{"num_hidden_layers": 12, "hidden_size": 192, "num_attention_heads": 6, "num_key_value_heads": 6, "head_dim": 64, "intermediate_size": 512, "vocab_size": 1845, "hidden_act": "geglu", "norm": "rmsnorm", "norm_place": "pre", "norm_eps": 1e-06, "positions": "rope", "rope_theta": 10000.0, "rope_fraction": 0.25, "qk_norm": false, "attn_scale": 0.125, "bias": "none", "tie_word_embeddings": false, "parallel_block": false, "init": "trunc", "init_std_qkv": 0.0275, "init_std_o": 0.0275, "init_std_up": 0.0275, "init_std_down": 0.0275, "optimizer": "adamw", "learning_rate": 0.00163, "beta1": 0.95, "beta2": 0.98, "weight_decay": 0.062, "lr_head": 0.00669, "max_grad_norm": 1.0, "warmup_steps": 432, "schedule": "cos", "final_lr_fraction": 0.03, "batch_tokens": [8192, 16384, 32768, 65536], "max_seq_len": 128, "doc_mask": true, "train_tokens": 159500000, "max_steps": 6787, "dataset": "wikipedia_en"}
Each number is 128 + 24 x the weight over the matrix's rms, rounded and kept within 0 to 255. Layers, rows and columns count from 0. Numbers have three digits each.

# down: layer 6 MLP down (transposed), 512x192, rms 0.0946, rows 26-36, columns 0-191
# gate: layer 6 MLP gate, 512x192, rms 0.0978, rows 27-37, columns 0-191
# up: layer 6 MLP up, 512x192, rms 0.0961, rows 27-37, columns 0-191
down26:154118097133167120140128154152162117147161116163138120126129137109095153135136169144142146097120132111149135167083158135130171111127145146112159100095088117150094128108100129152116172110172165123126133192131158135098136125146079123113111089096133132110153116099103116131121143102141122078139181127140116110124157112136101140108105160110118130118142114145127127115110136189118090138148107116149120095136136127080132150144146157126137140100127072113152126143126118137122116139159122151102154123163134084073138164119131117161153132116095147131140107120137112130102122084090139117
gate27:144123108120178157128121068081135149127135124114112153101130141126159088146129133107108164181104131132113139132101175149118109119153120189122148148119134130105165165144130116126115152100134130113148155125143100161097099122192140102140154165167155116126119127135113121133142137154146115105110146135116129089124121101122091119134118112122126144073129122110136166151128116117103132124082161115132128130124113107104155147123122147101131131139117174121107156154181196131079136146127171085145155154143099094156085115115111114179115152160125171116132110120109125144156122151131081141
up27:118127116105151167118108152073140085129107150160112136120094109095155111139145134153125166106144126091125086122121135131110102159157105160118173123114138090148157140148151143161116138139137122085152123129093144138099120159134155095120100115101138114146127135100137129129141104159153122127104127149111147124138153157106119139110179139122118159102088135131099109106128115151087126175184140114128106142069121148128119154152116150071142180136123187130124115131138135138125145128183144113117119126120108106097139081143130112153083152155167125093132132139140087156136125145145148156
down27:147145136123156140130060112124134098122114122126115140139186131098150130109092094123171123124131143110153145112098129108124153120132118157160132162064124087098127189107139096115135151126161120124150109155144160121164122124107141145122094125113160143140090132128136115102149127106142121110078102148129117117126115171104090120154100097108103134139135154164109120139106137100112137153109136097158153157131078128096102137140084148126137148163135139111120141151124141155099126101106140103111132175114156135148161123126158118163170149125193127152101134109130144132107105181153156145
gate28:131104089106114125143162125143139113136178134121145144180152113095092159155134123152108131129174155112145130126125081074122146110148148165122142133104149108116084150140157123126129127124116126143154110090124115148167143129147157158179138137144126143118118158155115107124105122102125138116109096129107134138132111108130131142132143110178165117086088105120128134147147144131142113158123114128117135110120153163112093144096179107096115116114115088125099119145110156119139163174103138123106081169175124123104112148104100146116139124153111120128075119140130145133112161115099141156
up28:089104109128078112112120126142164155151104104182084157114146171157114149125148143125115160128109084109127165177128112104138130112131152130095088140133115142118098106138155094152153124099124159144139103105117076093082133167123120108100114094176117164097163141125129087102154090138144115151111121142081108121136145129166114121185112108103171120115091145143125123130114124139114136083114143139150160124140131136137118138113117167122119124115138115131108104111099112109138141142140118119119136122100130185128139128083123146081148096153126118126142145086111136124138103133141122142
down28:119120121158137172138121141168109095148133122115113148149136150097127078083121143145151122106116172121155140136109106128165162147130137095145140150155149111149141076110149149098113160145142123166115134138110163164187138115126131120137105087063118156142093169135129120110182126120098118126121110135122124159120114164124140132073124109137148167141124113125127103129113098129121164166132137078099085140135148128159134143129110131144109161140097131105166134126138152117132151103138152125096070149103103120102141133129148130156112113071140121082100113081120136178123132139101103136
gate29:114097120146115151124090108150116178116132110142140138084129141149156139132152108139101081137103134114103120119153136136178171118147119159139135087136146153141150133149154104162170101144140102133136106118157124132098136086146119156135163120120101112125150109127092126081105100118128125156139158167100155136143145170128124140118158156120183092148141155140133156160139110140076119111127146082116155089146092097089149122141131087126139105116188105113134065083137137144118128109126120148098164090149148142084125138053091113126127155161087145142133170098158126152159130184102127143
up29:129165133086108159125144177134156102095139141089052109147144127124115132116103095196132148124128116169177140163122096128094172152123108118131147213123122120113119116131113146119110126144149126119131152109070118141163140151161145119133094142151144110146107149113177139142135098147156128093117140118135090122133122099094162130105135102145072117129168074129163134148107123156149136161113117153147133162163129132106122108082130130179107114130127165150101141129113134108151126111180146137119120218153146144163134135155184134148126159107124135121121119118136142152154155141132103108
down29:163143010149127149147196088113110156147118123067101127118128124097154105131092072156144136135179138144115123141122119102109104131129150165125132161116118145118146120119114126128140110126116113108169087121110140148118135110131184110116176156138166151118078115119158134119117101126127129088153116096150124116100106118147145148102114116143118142133146137102127114137130134165138147140124136112169134153156133127088112119099129125128120145120130086097109125122110163131127140148169176101138136147147123145178149093128118113146151174103111110075114108151087130176147143102137106135
gate30:120081075142111109153108128114087138100110111143142151121132183116099098117130129118116113154105164156103140127113154111136130131114129135105146139139107104150169103122168129101132167156178137112129093089145140156102153120169097116142148122085109109122129112143112118108127102122140105145141140133125144150152150124109122124096181124139132141086154115081097094124137138080138087141128116133161146089151136141165111130118122113095115181098151123106119147156094181142127144140141140127137079155135126109128134163125114128120076126088134140090100155122139134107117158130135102164
up30:116111086159117073135076136085076117094121104126112157086121139118071166089155147121126100157120153148143150131105151121095127128114107095096124129136126103121148124129163172109129159118167136144113118144153175175145131096178132132105161139093139082135145118141153121067151116105197085118129141170096130152106130103125140159065131126126111136111166110135115114182123152076140112141095101110129145114142122099173141116150133103108090133099127126162127153124086176154132141155120160148121088109146129116124120139151136130115120203085145107107148121130148122113115161173127118148
down30:124079207105140134142126133142120117115145119096124144112116131138113146109136152138138134138137123136124149153104131126110110125124130129114102136137105125096154148134120123132140097129106137141137145135128136134118140124120131120100128144115122116120133140143162120110122126122147117127255134124139127156122114145105134129143098134145086157165127121175122155157097135101097161106125113098140108032110119113130166112137124126118155113128129134099106149090098190117138116130112107134129120128140092122115128135128165127099098134137141078141124114155124107119138130106131142100
gate31:179153120127151148112107122099116149136158154145127178150131088138084152102106141160150116147165137161102156148154156139159159128101109156162125146140124111093090152110124113154134129120178136134112133159137114118157165106136127125131105152167089112127115090149104156095135130100142130144140145161137087141145101109115117151143101082129101154126098122120142113159151122123123115093127131160160157143161116120083137112125130117104128133140145098148111131150115140100120151179119140113120123134131129085089118118129130127122123181168136150140105099066097139102208106146120121137
up31:128139146162135167137103086126115113103128099108099157142139111150138135127094147157136074094099135139147123142115091088150133133100132141094122135139131137105085155091169131136139133148127104135138119157136154155101138122093172172111141137096132118133148133112113165046134131186125142153118103098133100089103138086119141148129137160096107136137113102152131117098155091134146157122113147105144116089105144152115104145110156133140132095126157090126118118142120097136111152136142081144136117141141123149112172138177112158117137105146097136108146164140121118143119093156113155096
down31:083119101099137151161100136119160121121128106137081126138137123149145148135141124106082124127150099132093127143112134121070133114126107073159174162146141105103153127119125102118127121101115174154100153156132150143136116124127139116138124135132144148091174100138134176117124138145167079112051165118099152122071096087133132104144093148120141120143120094107156148125102141146115135157137086130114116145141101082133125123139138082156119146118119117109140100137124128151139173096154108115133160111125172108149090145134104106118165133132150135099155157138103100124111114125117150133
gate32:109097125115123130148140153163151106120107154113166123159123128144156124136130129142138145133112144133119198152110127124126118146181148080109131143140142131144133116101138078134131139103141114110149144133106137177101099140107106147144114086160123105125154132139134113127123188127119147136112145125143146103118131142114143112131127136154147124111163096105125122153116145159126111117169126127127117121156126130157143117109050107114132110145121134149131102145163133148139137174123140104132127139154108128109097081106102167135130126126102160146106112110136150116125131127127100183
up32:106127136133163132114107093127149148134120121134125133111151140123112140168132167162091110132157130148120137118105100098149120126136142117175131134115117068119159146090129129106078126129127130084147126086109154184110123156142179142092117145097145158150121100153140098105099149150178109133136107125171124098120131129137133160123126113125127125110147073129114133136134103101148121125131117174162134126136089162124099133141138080105102090085136105087113125165102093119088138119127150123120116163117120130121133122158110143136099128138113121136136116128130085124107152100140144144
down32:167154104128117136098084172127090119130133142156143140144129096123159121118108144130178113125157134137111125127167095186119152169070151133110091068115137120175101110140123123113111122171138113165138122136125141130117096123099121126127096155163104135117131116139139162133157101141119145143100131143136134144147159155146112142124127117133118111094133113147155107095121143131082164112123157152090090100083112102104130135123127131150134146076116099135110159123136151104129104136097121132147084111133146133127090128125095141124105140113130170119131134121139123114113140170161162114
gate33:139119114148151161111150056121140128154173127088121160179191161089124124160089097136122100118127155133092125162141137125101168108175108127133137137098138145108147163129128135112105164138161106148158114133135096088132101107142149170130153187146145153134086132151133144123091126157134127111120157093158169141158159098115125135091125081104135135101140126119116113136142131136155165142126086101130138137139124111093130104110121137122147164139124118146139131161095142143162144125167121111144105144074135095107103147168159135118140136122133131136121139105122117137112127129133097129
up33:148132122122115124142131094137111128119095134104142126125119118110139148128105128082128166092168138129145068113132139125145094124129108142105123132169193144106099152086102128117145127148077170144131139105141147149141100140148173107112131130116101151131166156084131166117144108100180140123134122152110090152051111114088127167130138171146135088154115098101115155164114120148106145130147149146088114139099144139107148140099120157097119126060138129171136139141138124113099156119106122143122115164141152121144101100130122134140133117108095101137118128181117146137133131156129138162
down33:145120149113116141093090148084153131102094128170119102093130132107130109143116129118114136124165161167125120151120107112119134114114086122120104114164109109105110105113095102119112132138068127072141148102134147138124111112120138106150125130097104134105105160144129143132158089103121162129220103138129118137119149146108142121128113088149157179115121143129135159133101138143097118115157098088146131104138112081117126158102112129106149146121146090167135161145150119146146118147095141103103135105090146146136129074123157106161114136144114145153133116154128106145137120180177113117
gate34:126142102152145130135117105087087143154144100117138160131130144113094095104165081122119119133109141145086106075154166147132168107156132152144120090124131138082090166124120122153107138112158109111119128106132132180102107121187127158133132106119103112159150097124118113099133151111118147149138165093123127119143168070114141155116091127111184078103133143154087129153153141119126134162119151147165135118154156076153124135116168146110102162113113113154142150158116107123132120141165144107106150102150090130138121117127101132118139140094095128108080194125143107183170152136139127136
up34:110141134162109150073089123156140157105126109113150123152109131104091094099126148069140110142104141121147135134097169114120122101122118101134079115138118113105127132132158125138120142167129100105119113206142149128112132160164177133078155180108057111112126157107105156113146122142123133102151166160085099136155096119135134099141136116138153147125184136151087096120124163137116126142098122097100110081118115144100184148105109111113120120114143142104088116120126123082101091105140112125154133110125106141132138128131128083144131104140126135123122101130115160123167097158119140103
down34:148085193189122129138094151134137156162136109124129133129130150122102106111115100126120110156117138120151094146154150107144117108160123129119135083125152136156121113157142162108129144107140125130157103115129122127129112132152126167098149131103141128113137068183149142075128106129121164088126141128114124150153170122136118108120123110073134162120157102139114107153191147120116109184103133082179134120148165160114152152108174165150103105143119138095138118122108152115125098145148193146122167121146128163148124126113163145111140131146145137122117150122155101152081153158098102096
gate35:127133111153115134122115119094100126116122119087144143142108139144150123122167098142124137150109136124100097145107148158108093142111139090126130099133081127188218122108122122156192169124158143150159110118140101121124133137173166122092139135128141110144092132128107094113147178151101096107129100122144143109105144153103176163140154138156113137147171148150130098127158161132133128102121106126125133123131138143136142163134098116123137144147173123106117135113174146137138121122125155150115091103165100135099118122152159060173130097144098149109129122145119160110095124147154137161
up35:109144120109124176136151126114123133123158125087157158149106136129139110164089109144075175144107151161129127136140153124129150141115107159136097141166069165186166094137112118126156149122126102114157136125120099135140087094167131111109095153140059150131169096146193120104136126128148148164106126105150133128155144133135143120115112146109144082150117117095141164122114102104086152145136124124108174124139107112134126106111158105133134134113147140098077153070143141125150166117138135150168106125115119122083126151146094135121129121126116095124118107147116115124153111092133161156
down35:109152210149123103122156137158155097142086107151112144126138123098111116135101096097133143114141138088131121137160149125117098080140110139168096102146178113100121120137126137095094127154170101144105141168141128112146134123124132134173143158167123130125106103126131148098096114135136185071159143137087132119108161123107129138149116103119122133132130134178119122128162139183094122129144121136138135150188130174122147152123152139120117127142109108110153104147108108114113111150165117128095144105103090126109134119168132125152186095105147164150109086150156097118105139172139151117
gate36:121110140102131138156115160140072150124163134125115129137141136170171120142170131116135148109120110120100135115108118109134141101135135123169142094122174115117109133114123112110115142087107118138158102146145121118099105157148119179137112106139122133135170143139119132160109122106112129097115139087129147177091155145116131100101140147122128080098157156178102131114134151161121174123154136119118132063131168147113143140138094134125150148122117104099121124104134176153127171169101115101084100100144100168076115132081164131135136164126121107066109121148176141115156129143156126121
up36:124173105137174160132127110171093153109134111136087129147134126157113121144133142104132143083129124126082139124105138120109120081149111154080133141144175131141132161175144142120144145136111126145134129129146168128106098123109100151130094088136119142147134125104085135144071128159114112089149151082171100159114134150088137131142113133152126145104181140123085139113117129184110119146118125139098143122132101137094143160138111138117098153081100133133122113140178127165131154150115138092131139130125142174101138123082136110087111174146163111144125099130118125172104143143155139147
down36:127095210163152125103152152140106147114110124118143127134143100128118106138127131085132072088124144140134108113110147102188135130161107135141137132124178096107141165136135106144110129103125083123088153123122106145110137131143132132098130105092132149108147131107114097104121075114133175096154139106177112151140161104115090130106153128113125124145153149119118123114066127095145104137126150128127121118145111161124143120093139110173121137110112126144146134095148122131164160167122070149130117130141119134110116142187108105126138117132149114114167133088135138110133116104117124109
gate37:129181108132118146166128129096098121106157126155146088183118104123128120151161096099146172138121138153101106144141158091152134145167162104123103105098136055140114142103110120079144120160113140142137086100186095117127090129131126170134151138154124154154095093120142109140138094152154119140138162118146114128111143156118127149131111149152165085107124116162133119140141147149132204151138133120113119105167141120127127106119122101086142168083111138093139143142152093169136136101163150134151121146136167145118111122114130091103157138163162118131121124114172136111115192129123110112
up37:172153133137182124159151136108126114127136102077145113102100147128143164161117133162145146136141151143149164149114109128107143157115142103121160143117117099140140126150081136111149136093152104127066113126121133110151170128128089104138117112059106143126143092163120126099124103113125141087152113131125118131126130075124140109090118107174140112122079140149151135103136119119129148060131104151120122159148158132154135099166130114108127135134122064113131139154100126105166147134155144134093146176104118144115119146166154100135122098126101106120130097080132132139157119122175153134